config.yaml
n_layer: 15
norm: "rmsnorm"
positions: "rope"
bias: "none"
extras: ["paired heads", "value residuals", "hashed n-gram embeddings"]
init: "trunc"
init_std_qkv: 0.0497
init_std_down: 0.00454
optimizer: "muon_variant"
warmup_steps: 0
decay_fraction: 1.0
final_lr_fraction: 0.0
batch_tokens: 16384
Each number is 128 + 32 x the weight over its row's rms, rounded and kept within 0 to 255. Layers, rows and columns count from 0. Numbers have three digits each. The size before them is the row's rms in percent of the matrix's.

# down: layer 5 MLP down (transposed), 512x128, rms 0.117, rows 313-365, columns 0-127
# up: layer 5 MLP up, 512x128, rms 0.128, rows 314-365, columns 0-127
down313 097:132117157126142175194119127113135091093136082152127038128129103181162054102093125122103113165114144114174175138162142093129103090151054118144136114158092126134163162135129104101189107114160105152135148074122117134158139058142146069116089110081134132114149194099156126104169128100126105148114147178119139163132061137148155101115140137125111158175146107063094061186118127169128130096048
up314 092:120200149077126116119155153130157162152148083140133152131171086092162149109116146126136114124129107116084124116168116174207178101139134216147147173093163125160095076072071091139119141132173116124163178137110154128156151158170084130133203125154122115148086075137100140125128145143164172091119127078103117077109131163145163163134084103162182128111091134139082155138117166185195115069097
down314 092:130130148104182166027109125114106170127121118135166087117185185132103087099146109134111057156165139074116143175101082120086103205126095114119181122104108147105165209135190103115153096109104088189097088139085101122109167100151122184100121120091102098112114101125146160145133131131109122113120093126096122104186091139172137189073186147141166113132178101108132154143111124140102120093133
up315 103:117120144152166102176143037116096098129140112142141089133132097170148084103080143159089196120127164097097121120139092117133140060119108121110105181120178110054116170127148104182138124086138178139136128122118140140065133140090205064129104111121078123152168132106187163130093157132061101087114155155164132125140151175164104144077105116134197169125164040147148139127136147121143127115125
down315 104:132113077126148144140128094134095104122164128164196127169143140100121117138086196089107179109151117100151174117157086057063156133129152096101094218167170120117113091117126113165111078109126066136137168111122116142137146139117215113095096092145074141173112133138116168090191177135085141099090098132114135146035195100116096111107094147106171117108139107142125146096121116092138118093135
up316 097:090055124123133140102108101086141150146110164127129101120138097125159134103168141094115130155116151165157150157124101137094167144117156114074148135085141092123110104083080095155163179131110102097116073059130131129155107182084095122121207081089061135178120102055141178131149115179112099138119040176084088143091104134143078117160107121134128119180116124092126126120103073180169134142187
down316 094:152139152167156113134146146152124081148141156117073161143107104091162060093143153178147164134176135092119113192115145135129169120125070166164150165135155108104144145137173140143184138160062165135048148160139142110121130162138145133140178152123143159142165126128107085079099138095086128043119150140142167178087106088173130167195103098134108123133162184112122101113096145060164148099053
up317 094:123130134115071115155095108056102154115061047106156100071131172099114105170147233094089168147079114131178144156131134092124118178091169142141165086144130128102156108080133116098151173106145134108147141156119149072137099097115080128132136160147084134065164161172107136113121216155109153111125167171079077129133136119151107113154090170189090154104120122165132123133138111138134116097135
down317 096:184171089107176151076108118177153097074155082191095119119101177172120107108202072139090132055129134116181095134142162075135132126172130169080127112113124131107120134162094169125139157151131121062110102169156147134128184138128149120158114069081185128119121107124103113189173143112100105136147143116096148073074099108148094164181081133133137111114124160149120093192089115165147120089131
up318 101:091141156068144105135095165136124120139125135093122110142146157165148166085189142150153124151154070165119138119081138169124178136086204142119140179081180120106152113071102127130140077150116205119133085154152138149088148145087180168119135148146050189092136131101158094082144114142187125141186211132173112155103160138118124141097104149143156133171111149127127144164116081115089124203144
down318 103:103107144139165086165114208101075090122094122129108155137116214093144116089127139157174111137084131151149130152070157139109116135114154126121116131062116147050123107081112091153109109154107150078147187102112122187117112083136142156122136077160112139127038097122128071067106125174192210125163152156171052133085154137136179122157111104119130108132157135123136115152112113115153137157139
up319 103:096129071134115103123154069097102170116176162193049125146118102154141115126142141146127144134104093122128118103108185098133082121098150171136114107098144142110163095179184171107181116137141130155142133139111120084086090161163092102097119147159103156126104163117156159066139143118090140104169164107160155145159117088181104162158127129077157083116137145101049016148130197163097157114151
down319 109:084136125113166165135133128169073162118114146203049097156082138175148135088091167173170127101131057141116087142102157124095069142149145150163121128080146108114136113138157195140146108140133118115106119088098156119069127196174132065161150191158095114121046115151152089157119134138109117110174161119106118133091127081173111133159105111088141101112095092150095111186063136102111142144152
up320 096:092125107115114128168128110098140145110140108170061134176158106124094166096083029098135137082056106112173105123130109130154132126150131119110143182161157213130128115140152089081132089092123097075165141109118162104154135067124101131065113153117050149121103180118108138135139082132112154128159101180094166071206112151153126160129102109112160110155130109152141190174103103123095111165095
down320 095:114094100113115140089125108100178151157105081172130140123077105157115129158137117117160141133061103129133143122123055156095170188101105123106143180162145100150122096126150109093140111102055135076104057162098137135120137106158107092191111142065133164078093122149115196096128120114094101149148063117166106166161153161109125104135132137183131120134106097192115055090122196136056127163105
up321 099:117067160040134145133136101159112100105107165083112094208118147133091087114102135128124154077105107040139161164169120100106066099087111088089090188164142136106124121166147161120096147082119144161059130113140102185123150109167137130124140143122102185155144152185139145098091182098103157103114126121122088181129079139146150171144122155160094095135102170124111185118137146055141124091139
down321 096:128101137112139112185153066124114107071184090133101149131129154143079132120201139144078071072147140079172126156180131107086099130126113124116076136104095114115132173142057104068130057171137116106070126172141057149138168205157116169132116137102128138151153185166123120121144157162123139121105150164141120139157157150143148144157155097144116160113177196102078187135126145168099147122159
up322 098:098143028167166162105097167058150116103156078072100128208135062121096090135127150106138095077111156162141120142118164120126162156096131172105106128135179148143123135125116189105143097090140092099120160157101079093136140092112117165151151135072139160115131121141107181133210160131052143144119140137071102132171165160116118177122160086146126112127133132174111126154185089133082142158106
down322 101:186139103168167166088165155102097156095136092136191097158173113130104081178127109160183173122131161098171178115130113102133128136095102133124146112129151118144164163128146154158131140179171114076164122137078092103107110126113105117156208167115204131167117095103083147152130155142103103150054175160090150155122083121141159137132101097120125101177152194094136096147067154084085172127072
up323 099:163099139127117179170106103143125107103143094101114178126154117123137112098160137119121169153134158091129169140158092151155133169148074085171150082112140109129135130129195108091113109106168065211111121033128136137135102119108105152110174147083100095160122085125130117139083182132149115086176103091135113084132113156175113161119049097110143073098133095107121115098140178183095111032164
down323 101:168053099111051141098128083162105150087060136089153105106195097127123122143105178177111142201174205102119128108067092062173138153081093098136157073083130123140131119131146121110115158166135181170165147119115160136099120143134123142121081114209121107135155133104126136122170138084145111158120132071118100111129153125097168112128100117103150082181172143104107119090077093112124095138134
up324 104:086094100060168086150149176119151145141190137117120130173167099140158092102087143111173085127173127135113071162096133145129097133122141146057122181161059174119157074093088142145095107131125174156147086134125151088160179112155099142141088171118095154125129123146166162134108116131074133109093095113136082124189121153057144165159128088110152137112139167165174151138067156047152160114103
down324 109:096137069140084098128160141117126133166110119187110129126172139132108058113104097070154138117151143141155121128110163139166060048129062171146140110128088093121109162168099104138156141157071152149143060079113122157166194106129131099130141144132167141148102105165154125173115151175103139112091195149121141127190087127088098119093139191143131116143141188124159169193145180109179111159160
up325 091:118100107166197127135110099156161128130081146110131219076137131187172171107080108117111096111160139067151084135149140113157170136140068155110141149142122169097174149153158129158114143115082137104160095119155085139106051088067173146061142163090135176139151136151131153098090202149150184097125152114162132113145102127115091108129160169129088177153118102132124120142094126149053129078120
down325 093:164161142125221156088090103162118125119131108135164181109149136133058162129134113071122081121137104118166175158174119138171163097145125097143150156096095162210162129160135098108121120089143127171146104113147144158138109157147141151111136093144083200099189165145137114130090125134118199088137147142107112160087082120108107169172100109162075105207136152113097145126129165087130184153058
up326 098:084127117113063103151148117117059156141190163133150157103109087032123108133148127152117105099180135132155093136161104103144171101130089106085094094111157138114117106128211187099107130091125069158091127186062105148084119115129102176124160091164166171142163114195141121105124104110123130169137127161115126130147106114081159066125144135114139135149114150064141127198147090172123187138157
down326 100:132167126083151169127145139073091117124119083104162125143113148129098116171150144107152149181125138153167156059109048154129110092132116136112225110132137149171135151144185139142105112165100107074131155112112157116091154101114188110123176098153166223141122175183106155139052097060092127111139127111138144103153153132124137126161064137108103110184123159118138187132122112106100194137163
up327 107:124098126125123124143151061128150177122102198085160134138174143082127105132102121106132172140016073119093142165114123099143096116120174118170124174125111158133142080148184082162155137143164129160124158122179197159093122127182122169123123128164169151102089169146067107102169139166120154190062140110053097160124155158149074147157126152130109161126134115121172072113105135145134132108156
down327 098:160161156084073098108171092106120157095085106156188081156197101149138203157129114097076181138063078123140152117106106093171090154164129146098104099149133162198055121142199101135128113139163107159134148107203141098185111139196163150156134114160109113090097104125120104138151136168140192165103118104110124119155136134146126099120117124134096143115083091145152141115083145108096114175158
up328 097:147115096133087110076104085175158088105134085146078098102182074129123096174140046143176189144123102122106112161173075125142157155121100130096173120120131079149128094128120149171068078103077082146113100147121152171140126147117153175104174109151082106084179134125163125079075097117130102184157138114123147117129154103129068160151111117177158130120114105140143168149182053168081147121131
down328 096:089148144156087152183175178084099142100141124116179132126129183138141149125134150135144108107121152109117100155106117068217144088147065133107113122113089122069213135107153139160148190135173108151139141174143161081143160130145177111160158093111147088119107129089150144113102124169106177102126122163112161115142112100128142092031173216171110116100111126130102159105104102131103074135077
up329 093:186097093172115095156165093208115108155116143176062138182113142081128155112165120156138156110109160085168147122102120097135124128117141109207061077199097107116114156127109133138172134189179105154098173163094146152092147149124102168128168101120174121091184177091108086109130165172127112092144126156116103161126115129104070151119170147093137106115126138194170153183155097151121131119099
down329 091:160115160068150130095124146182087127121153184214184135089147114133123148092130124112134110161136163127123144141095091082143187141137120115071152095152094118148127120145066122151152160175178138136162073118157148132138169139086118105145173113070122195078138114106162097090141123152107130109170149213148167161147074125082116139112114087140122157187163164162147135163193138089103104093074
up330 109:117154127114115158124154134122098134120151127100156102117134049159154136147133144127120060125084152118089132122159125167108112059141123131036123111178176145145128163164147150085116113100106116107159195185166104152149021106137126100153166160068122113099155127116144063086085126099123129090118112198173135076124137147137190108110132111105107102125111121139152148128081120161120142060046
down330 106:156163120141095157129165072137141142110115163168127151070077133123083131203151134175112093144071137118163116120111136078129141113134155086052097145101045134160163161122103136164151152142144143140209096155117123158116116126157151126147086139175177142162173155149147118089051154129155169068089103069173106117097147102111145186167102163144095091137130150152152174142119165065113122121123
up331 090:102098106099088159118176069110155096161082124106109090177151176141156124124093154159088112161117147091127118098114082127153077134146125066142137153135138137089073137103090148133115086072124135075136158188089131139172106204147129157111143120125115205155137178116126088129120092056131124146172212112079177161154118137182110109162096094098116155169090102115142126095173123144081111121080
down331 100:112088184130171123136164108150106125136121114132192125127150132123082103130102114129088097130154141071194089119123146174137184149120087115134173147108103127217147107066100177149121138192138138149126181101101096111181113187155138134144137091100121096113152124133169079154124146132132083157138206119081139139130134136140119163055038081150102170100126076128121172071073157099130127142120
up332 087:087093108136165108145087126122090135146103149146172165135064133094128110135160139126089116086049157118132139163146111121125171102119121170133124185148133125084147149150091124114153090106125106065116136156163132164092040080073140112126158102112057093064137142119148116123116170130073162105083104146138176073093040135109089159150139096101095176164079143089078150098173083112122136115119
down332 097:189124131131127141095182122181141144077133116129065174115164136132114166188140123129151146106146137089128104125169159121177111108145177129121130106129159094195102202145117156181090149131111162136114142191075165095182172125121117163197153125130161133093115120188162098106136175153133139107135148109079135109092164094114096098114122173106101083100160124107179178171118161050079110092173
up333 097:136140124107090088103140120137120131154157150127167112164104148071129089181101155088094067138089124067185157143089130098145134182090124121119140145110095096079158066124059091176100134107158178113118156109203123153148114133151048155117110148083090117103175155193104106081111134166131136087126099166152158103128149138144095113096127111105127135151100159180104113122077066128043104107158
down333 103:160129120155108162145188157137146112116113120131104131153170151093113173116183132090113076099145153112111133103133092080106131200107192161074141190124123168078182087139105144098085108130063123095096109128132177186101151204190135195157149129110116158175190182159148102135086144132142135179139143140145131119110154087109132121104077083142110088185128176110108111178107102121137125157149
up334 096:088191112123139095111105103152150147137136112134077123156136089147133112152085077134141108116148115113131081054152101141089157120166196106207127138126163184140107138081135129158102145110139125123160168050087093163119084067171067136111135126122120144081097101126116096080125187180118161109116108130132140159065145133205154157099169103154138165146133126208114156120124108144153150092196
down334 097:175113109155078153102186143114148078158083119091139135123129181137131175152129088090122111196138102153165127123095169132166131098155080088159090078129134135111133179076101114109113110145134129152116119108109183199092113173137141166136095147058150121133071139083212153087119135116098120120165123123144088131172109145102093153136159034110171120140072125095139129150100099156157109061171
up335 109:135130099168065127152173162126096142163146145129174170145154170178099160153166218078168106130159154114126173159176150099107151168115139132112100134131131147121164140098084131104134141126166162099075131083197147068124138142128101069122149138134118182134124090107169123093109171070181122108129086083203153101117095150126148064070084106131176150145126154184098086145129099150101114136151
down335 102:079128107134119130178162084100087099086183080128207124192100123148127151132144153128136149107117161103088119118204132076101128170145140133107173156156126148123044166120124145111119185110192115151078103111141104163124116077125094100132112107097142175119063097112170147113060109107164134161096127107084143145135100110114112091095133122139131079130106112181139110144175197187067099146092
up336 095:071109124186185110134105066154155099165163089144143103079174108174149098139178127160074144110121183133144045165139073124143103100091111154113135135149163103110121160087131082130187127131090105144113133211105175162135169109139163132095145170133110160100142140079121107146123179120188183126056134152140112144148155149097144104095069125167133124103125101080129123118155136130195154176140
down336 100:149133127148101098137142087070104111135135135148081105076123097068156112152079189135050188084117141128116079117134135156136095153112068054139126169139105157103127104088158148128148091044154136078093160143122112173101134177164119125141150124097152129044080130058140109104110141142113119141145090105138099111125155111085136155162065187120130122112155153133085146091056117113108113178118
up337 105:090105132117119089120085127139117151178115123089092140167093105124214158072121138145141093125109124162124108059093161152129096126118151099153185173190167089119152081185133051106131172118146124147126122154162105176134156155117131183130106148115146136102177138106129131163107148174129125092131080094108137143169191122102071160086065161201104104101123131127073107148125180099153185167107
down337 115:137177164135086107131117205141063166131101074140192152117123127145099115139071132119101115093135037144103069089108134156101072133107127160134109147124114137124132113145164076093119149127107209176135063134160109164152130115190138172146131110110093131166074118133123108113096118156146121130075091156068112111109133143115114126152152093171101097161163143083120101086161189062078165144101
up338 084:096137129095125114175148135116135167104168091088054154085162118129132086150078114183107157083080119119152099139132147121125127139079096182164122145135222124126153154145078123140136184114142145102133088128178109079139121116147153087153161135062121155133168105187157075074134146120113112148120120076088091187102134127109118129111176143181071138177106115166139089099136082126187075084091
down338 089:167122090153111119125193133161157146214051115068127131158133146155125114110148099135141083120125186084172133146121122199111111116099090112138158130136121171190152130090069116158097176100106141100160077133150122122080130177106094122182088098132152061145075118051111133096167111107164113092112127157155148128107064115148153133121106123106126147150049117134089136107149072160153173118143
up339 090:097099107104192125108148157069088083144094216165145160146087124100149147100119100179121170146153156134109130115157155140146180170117101151114108100117149138105102123067155131105117142122175100143159143094092096110190113118171112135126132199131125128155132114119137131086089147098149110111158146182116088173123154188185153188071100114069103186080184175103086180102161114122104165156124
down339 093:173174169165131166132157159211161097119142166097122142105076160093079129087159071195129140085120141105179145181173088111112138130095135146107089147084124166139112077190136135098082166105111103118122127069118130134099146127144124112098107138089130143174134168087119084110111081094162081099094155192097152108159168121109100112113152131091132080176129118207100138092107170115100124182118
up340 102:119129092137129158118138140104054137141139098085157113193089132112086135133118137197120111103110113101101180097131121129199155089189080203102094101134146110150094133195084088115086147164072147123114141122143113170164137124174134105102116092146098177156112160097088058141137132127177152109120113134171055140080117092085125123100127141121097193107064156113141171073115146118129161121078
down340 098:112145203122159146113088140085218112098186132143160085113137161106213135136120157167144150115181130162117134162140070145122120190094189145176119181131105107090135148176150106102076102124181074175148172094094120082093105155145132211099186153094111068176114126107124177128119103121100143145133123106101162117135100143112094088141149083121129089151167129137123121115159128136111110165145
up341 110:117134069119173140116173114164176125169191121084172129130115064096115152109110123112030093134103130136102130165126165180140112146125172113147108106131152152127113117110114094046098130139180143118119111092157180119132135157186144111147142062076161172171133116095113043140093081157153086152146201111152140171101125113059098179127119193144108132086119103110161126116143135118142136129103
down341 102:085142125130111104091084118171132159109140183119128163198119127082128132162161135086110123129163065165147176166161120118112133123112158048190167168110159093157076083124130061154133100065110119143195138151102104080125141125198112139163170150117114140072090152084085165155157131139140158092137148138085120154144065160120144094169170084134161156111165100156121155157093139113109125118066
up342 105:195147110089169198177125109135143208158113135086144111200091089185147172136088151104126153095118129130144115186136145109103155117157120167077136160093131144105133142054127116106175160125168107128152092114108154125150105068145115159181133167145132167115146110086107177116152162174125092069156190184170145136128093113144113134135107103129170102098158185158076111089129096112106137093176
down342 100:157153116143131181155188139145148067168141058153063091096100100161139192139108120136179144132109132085154102134186103135071137130104104082150127211127188146110129143105118111110142051131143155058152130154118153161164154102100108111211136113141163151106145141138064120153101139116113127173092195175133110147159112133124127148112112107120176085154115158097085103071130096121097115117175
up343 100:086146114074103120065096161082152108128122180112171120103131155124134113146124123149123097166064145120101142114152116136197186168090087101142097167117075134149115133160137157084078152156075109128156129151099090207119140123150200110164093074160167167183149129144088146101137164167209141132108118167182056082136097139126139161157156140118140062132097126151102154133149131152120080124126
down343 101:069129147153166128067084155126162105095091120154152149158164154085120083123161178155056097167172113082173181118155127111140162091118149167172154183068145073141133117096155151123106105136155107153104150061116134113085175148145089113075112083085140130121108102140118161112102116114113146134102113156124168183150181132095143188118146119103188119079120088134099144174134132167168201166113
up344 097:092150093114136121151139131110148143115183128077151111079125108153094152160101140087132134073096134122076118117175148172136106162156137135212144147137100109140073094184118075101111184141046102141119175131100094108159142158159139090146128119109148155155172093177070131118114185203160195110180138143154121123152117145175099075135096098151157134111119106090172149149127191179114173154165
down344 096:107087123115176109115173167105170140113135098203122147159107100119113137097094161086159084084103125137079146058125161157144155139125073225125137198127071141119114132122086132128118132063113113167119095111099111117142107171106114130137136076093120148089136141174110174140110145190221104152057159115138135147134104138127168079144118112138128144129150120082140168161160198160129174166127
up345 096:151118151119068114122062156173124086153222109125079142113098066153138104081150113101056076087094166067121071135207137056125092110115146131136100125149122128094125097152103116131108067147105151129077161123164152119096099151107116136078189158100113170084155098156103150126148096095144139120074136122169085181149122109136172157128117143174112116086138111124151110138132127119138158123061
down345 100:109179162130178128106109141066142200140104085158171146149114175100127058100091118104142112108139091128104155084123171128135168135102097155155181139105186150151101186122109093134158167089099130166097175124124177110135124155143142058135083051145144075176111158157143142130146116099130137088131121148152126148102105102059136114105085124168076091179138113070100182132113133171152070153154
up346 099:111158167121077161119123128187134111163189122079144120165093146052131140145160146141158168120103132131099141147117139128104131136100153110117112122147151218136132134071123161079109209148177084102142141112196117086115117139153210152119124134164068110120125112110120136171097156104107184125110137142122151118045163132086127122109148114081118106128185193153148158128107039085122153151091
down346 105:128144083138115139087138080183159115121131118172131053100169100096088145178164138128078074113112086184181107146137107079168100219159166148127093154071142086124135093148097134113090111131117166173166066187087067134123126117108135118116103175109131153149163154152172127166111116125144134103161147105125151105166171067131141112090054080128146155167150130125120160119097101125116123143068
up347 092:162063118073133154113112140106063110144146130106080161140134153095127186132151112098180081042120138107120123166075154103112112088102081137106013117126194131121095131117127128156132119153177111109155195083153143164157111078123152143126100155145153192133083131112133151173117093153147139156087160157157129142096169188145145111115136111138114131159170170091146116112204146135120084155158
down347 094:098088116114096127096145131107146167117113140077090164114122105149108122142169136167119135063121141144154224093097139136130099096152075071142142158148094162134122088109139099081135129052125173108180169142163067120134120109106185137100115120127157126039082131126115114160143141136210127122062143099144092153107148142160129134149139100216109117102123173149160142111107085149066167070138
up348 101:110145064075151084143212104117076147155135117166159088168061120166161204084081151122122092107134102095133072119126170078153121122071149165179132105139135126126115132132109152092106127145083115138157097127128150099083090153100147093171206114167122155123117103136106123117163110162116135107122110130141202118094076111138135049153182126149156053132101130175077167150142149140123135127130
down348 104:169156126084133098166201182135100118113162160156131147186092087135118184087141171144149102152142130098163103163126085137149147115116096154135122103126053137120147101124168147135128096114169164117143086193145120107110129122124138113174164126132182125187173100146084119148165030144102148100123136117151167143092071125122150078147170203137176079151153119150128078164120123169093103099198
up349 110:128125120123086118146106129095136128058158115157129113114197033151072166130132146139168164155174145136101096121144119131094169139143093070171098206149114092135156095125082107110114138120167136132144060104159138096093104148170110102070192141131154095122047127135145156118103147115104066173186145153082160121109113112150106083140113146136165128156114110194133123170099118104050109113155
down349 101:091143086130086114155122116148142123118158116160047116110142126122096125126082146136173093087119141102046111167151149163123124037117131120205113128131190090092146180135068182130145098164141149141167132166119125202110108156127087192081123145172142129126122141135187104110093140143161064189168090160078166143082162125118110120112112154112108141131165136201118115133105111154094125111101
up350 102:117066112145174110105158103098170111158083113133087161117090099096111141175156081155167119130094099170084159097153135107092105120116075142135060085156123099117203120131186191092105094170147078113170110146092120191126128071078150129104128152153095155089128124069120084125076118122092168053138149144157100189090124135083136113082132154136116151097101128192143150140161135115150107117109
down350 096:134123137185163186147171137097117119201146179168144114163120123130135133102135187144168165129168116167146102108143125092152148110125155144142098160157163146061136128069098150114069082110153132173147120172136133083137157122105121113110091087065110145247103094082145104075072090138129183118109134172144065138125145112181109106110097105150111114094182150116157161153101123093121090161113
up351 094:103093108138164090155141171110147106049133094186122136176169148133103092127135132128174124118129034154109134136110126183108162142120115199147142139092163101157089041102144191109129138091142117135127133164110132126131202141098098186110123132133148145160110095080121106138143153121182125103139159149090117154147162126159135114168118138182071163110070156227132145105115124169134139086183
down351 093:141141148112138231070142120182126108178140099099170116138129102097066112085208061137093144127127170138106186115135117106108094126160122095116097130155102097103135119120147103118166166178116162120117090159096130055158080164120151073153189140094144169128216177128151141100149090109129107126122108095136140101115068156106148169165168114113162127131107092137112160123127178161168162160148
up352 113:119065135151127095116119131165171106099143118109133141111150122190127111172097075127142109124149125129118104179153103145104141097132137126128123157123141149082182167071108091032112188165152111181137104113142209081123120105102078161172182085088122183118155090170145121154102107107139123156092191149173156098105200109095134151123131146207134113141119066104141111187127155106089147156131
down352 108:136115147121050104097088091158128063077112135171158182189098206168122129072111058095120112093129119076122158160105150113150138119112134124115156162051109109137115151128134068127130132139199141138154122120159133064166098118155140142145195123135145101124132137130112126146114124163145086117105196145160198161150141101090149141146087130070089180128096084101119151170116137135067155166137
up353 095:119074109096138107105120116081108074145100155099161090184112123079230152180166084148103121106081163127082150153116117157102143150087091117124106132154085075137175108141073103191114147164141165108102131146113093181140114085111149118154150145064082099100141095114186157125129179147108164103160161174091116155141142135191112108131155156129107149161079091151132065120115105138099104135067
down353 102:171063062096056115061096170186175099138084166116134096163131147162106102169133138147087095077142135072128148114089149136074198161111171127113140077140138121127185091127122157153147154124092123102122113121104134139123165100136111121149103058132126152147111195073164161067082188149125126118138129136133109133104148076128142122095212146120131106086107089140077160137173153110125117138115
up354 105:116137140103131072136067153145124108139104085124132104133134147117105125107119174129124126120130184158106132159188165126077092171119141121094148113113100108217169095163080109154096144096111131061064144166109165131134145113169102133155161145137150201107104150163083127073167152127092100143126145091154093100180173160115145100054106165116147093128060160144129182130157108202108167063110
down354 104:107130067156107094117153140132134131112057069125144112121131160138148102081101078149082103144148178092190135183121139112119142239166095093080127064104099110179154171086111123081130090121140132156120154093085142125044086137094164105122169106110120093137134120112167186129104072151112078104156112136124149090140124084118168134127183135140145125082091148168117150089112145106100168092140
up355 111:165149113132126204093137143183148184113090174104121045125112162168142135103089115097154190127134145120115081120079165128107100138120153125129100139141129133144123173067132128087125112066138123111154128132118157162157118109106077170081123098082104154138110087106138148101099162092166136122221199138164135137163149161078162140121157126152118094084088074054125150084089137075162103164116
down355 105:162172139139069095098110155133138131154125171116136056093116119066118130164129071172132168143080125143183137130084116122107084198105117182120154114126087121128111158204181081152146129118211106123142157154072100084141080145131067187155169110119145092109066108138055137145176161155136097095123136112132178085133152112131100100114119081068133151154122113116127142094122139159126156097113
up356 093:114082121113139079159117070157137128107154089153154125162077107077125140115101169152104091106119098118099101104139119112109118124163110166121150160150128099058158069142141136120070110167143092184141110149148058155114085088110169097086116088115135128118066151124106102135169069149153079118107172187087087116088176120144135117066201121104110111145127162102167123094098112102198178101067
down356 103:142107123136114156146133109163175124103076149121130085150126112142132131104150044118133146233131131115166108131157084112153084186142102184066191149080128127149127141184078166098164129145144173143086103132103143125149147115177156122120104152095156124149144101165136139158145142063089179125094169135106106124087138112128159107144199077124180086131172147145087172095113176089117194104165
up357 109:110115145158158083159109109141103059174134202128110129155129137139138083164099152097068136062127027088088119126087105118121147089060075087097132121168123104107133136143112096169148149133130085108116097082106140125168143100182096088139108118170184202125149100091090135054086158168090154120137146108090152171088173138152131137109100173144125144098112143087137108149109102152171117144128
down357 105:120084135195064126137160123073159083153082136148096113082142123136146118140117179144081136191163121112123127140121128110152177124046136055116135082140161149058147138114104117144089098138137082116155114087127117140151115120163099150166064160149080129109135092099106203154115123168080156122111124148143113183061138086161127117114099174126103143091185204146155066127114154131119122125079
up358 111:173175084149141135159075077147123114152123115132104114139127048112162150088099160133138151151102059106114187156148138111152089139136099140113090160116146149101134152155103115138155159135065087079067069090108105157096123118109150186050127136058119120111144094147076137149088126134104152082142100158166143108180104136180081160077113059171170175148122091156109125133171138128126097145087
down358 104:132113089113134152195148159122066080119160122120125121161148065151109161099140184172132160093143077089150209152145090103126073092130143112173109160113092160105122127092135097112185143120109101071156088146165101149108127136132167165132125161083105149141121139127106118163128127132083181098151174178180137180165114106166071139096094088157183115120186102121143148084123150163161050139088
up359 093:135135123148077128091122114109149099156168131081149113071127029153077132155133132100150055185153136142125167131113089180168151134106141123079108067156126189085121117080072143091086100130139172155148130117128165154158120145129144141152174117170112195081181196195159140129057104154132109125145139150131143144128164170144116139102079140169139138135139185164088141118156093097133137085141
down359 102:150118161139131136132100140169174125107116142121114131081157150104117181218154082117122125144128117112182188123104094100127161116134124149078182047088159070108153120205106141128132162091123194129127106152136185066113114142123109139162140125154176145175167153168107115147082127065129143142094122161172110107171130092067132117154130088120112106099174156189130155162113143142075171189147
up360 104:109071072102122087109103129126098080107106173120134095075149134131133104161110128154088131155142158136116127135150128106089186157115141162093089108119082111058162140110125146181121099144109077144164133115097100052108119080176152099167153172147102194152147160159105140120157216154121126144019169125140094113084141157116153135148142126128106169143129165154151120123103084168151046123085
down360 107:112134102099163149081135091140139116028163179056125104141118142115112104163074111151181164095129079112182121132187102078159167097093145151152116124060086155129061072105128123160139201116134133139196135111122144151125138142119098074138138119167106172130132150120059149128136113139120120128098113144090108139113114137115161130190093116094083146137105181180161164158173128158155128180089
up361 109:142102117145117123132140161194057163132104079148061113121124107058118077126142121108118209122130139091074139127172095134150119155104102094165102096129131106111182130105159095120064181154078083130173078069167152137099114116094110131153119127135109167157105151099097130093109118133148109121151137152127119096150152079065096174166106129098101141123078104128114173164107112159205186148198
down361 107:151179137138148124104133088140158134120159130109107181160132089150169087109099176136115125173167125180166148149078164255150148156104149091113122139152153113145115123096166160134134161078183166155146106147125123095145120111110127094073107123129100177162041159092116125124111089071099167118101092128083147107116054150103100097112158097075122101150164085131134144072136068089125154147129
up362 113:196138128146128100176143087109131116129160185139092130155118148138193136110096132142112149107062119087145089124141142147187114128124159127206094125205170104138117161071139109143176169140179154183162180117093088096095128103158148207145140173187100116095144101125165087135152135140132104134132142099087100134208121128158103115155159162172148152152103135093150111174162125058102121119083
down362 108:152087139169144107168096082124110168126134212174111095108139134141171139094104124148141149160097158136147136097147136115148143127137127125144129098153183107123093043094148165092163153148169134219165113150109098115112111091169123107168039178114087096094134102082106107120141118096098160128147086110109106172168090110168106086096132130145088102154092159159169118148206128043118096108119
up363 097:116133077128131175088145143111136106121152140110172116101126096099145095105128109115111145160136067187095070209130103135099172138130074145083105115135204148093125132142117158180139127132153103139104155177107071126158153136074157208167184115134099146087139134126097117115159061136165098113179166114147109109118145137094100086149136133186067070159105095120198153142145128087114136192095
down363 096:166167153167109155051203196143137082098099092173096056135174105154125117091133091156117177050131127146157080129142056128165136118137129134124192114083090171122150141138108152132100159092218154171102142116123141090067116144108108119125154098106137107141079089118164100138129111109092121139129105130154170134169149085101160119109112103132107159108137108171151174162121129158184123169094
up364 104:114108140081095126129124125085146093136161130149142086111093212191152108158154092103142141175189115108183060145084154084078180145155105108154117157124150103144143073146163141069149131100145088150134122120069134109147103154115131145039127167099097175124071111096092052181138145123112147106127089133131148130149187111090112114182095095119171092139115095113158100117093151167138129091167
down364 099:192115086073141164105064122139128116078122127122156134088125141104173097093092066111173175149151101181100146112126166181138114178188108106107172086192144098095100158079124088191153119104109128125095127152132154147139138154124143048156143174139159172113121173131117109126137146072093115172144093108107143126141129111165198101051130109172128157135136147156160160141157161116120092115194
up365 110:076130129123127062148156160030152154134105133082151072119124118151126086199083103122069091073088133091090095022140082140088100074145127057127141091143128071104110099167167107151129148155140153125145124143123147179176152130106109113130152122109142117171145127109159140105160170116175115106098081148129132117147150161138179128126181117150139065157121153124087148137162118148124103132188
down365 110:101124168114126038139079161096122183102117175128164140077069127084124181116118143129153145077120148071119151055109083165097066128087155126181108141170087127137143114150168086118096153142149169102161115178120099154129146118090162105125092131138119113124142155151102167138170126099111080081160092116069147132121120153117139085150188139086170076147077092107120166098213112132123131161141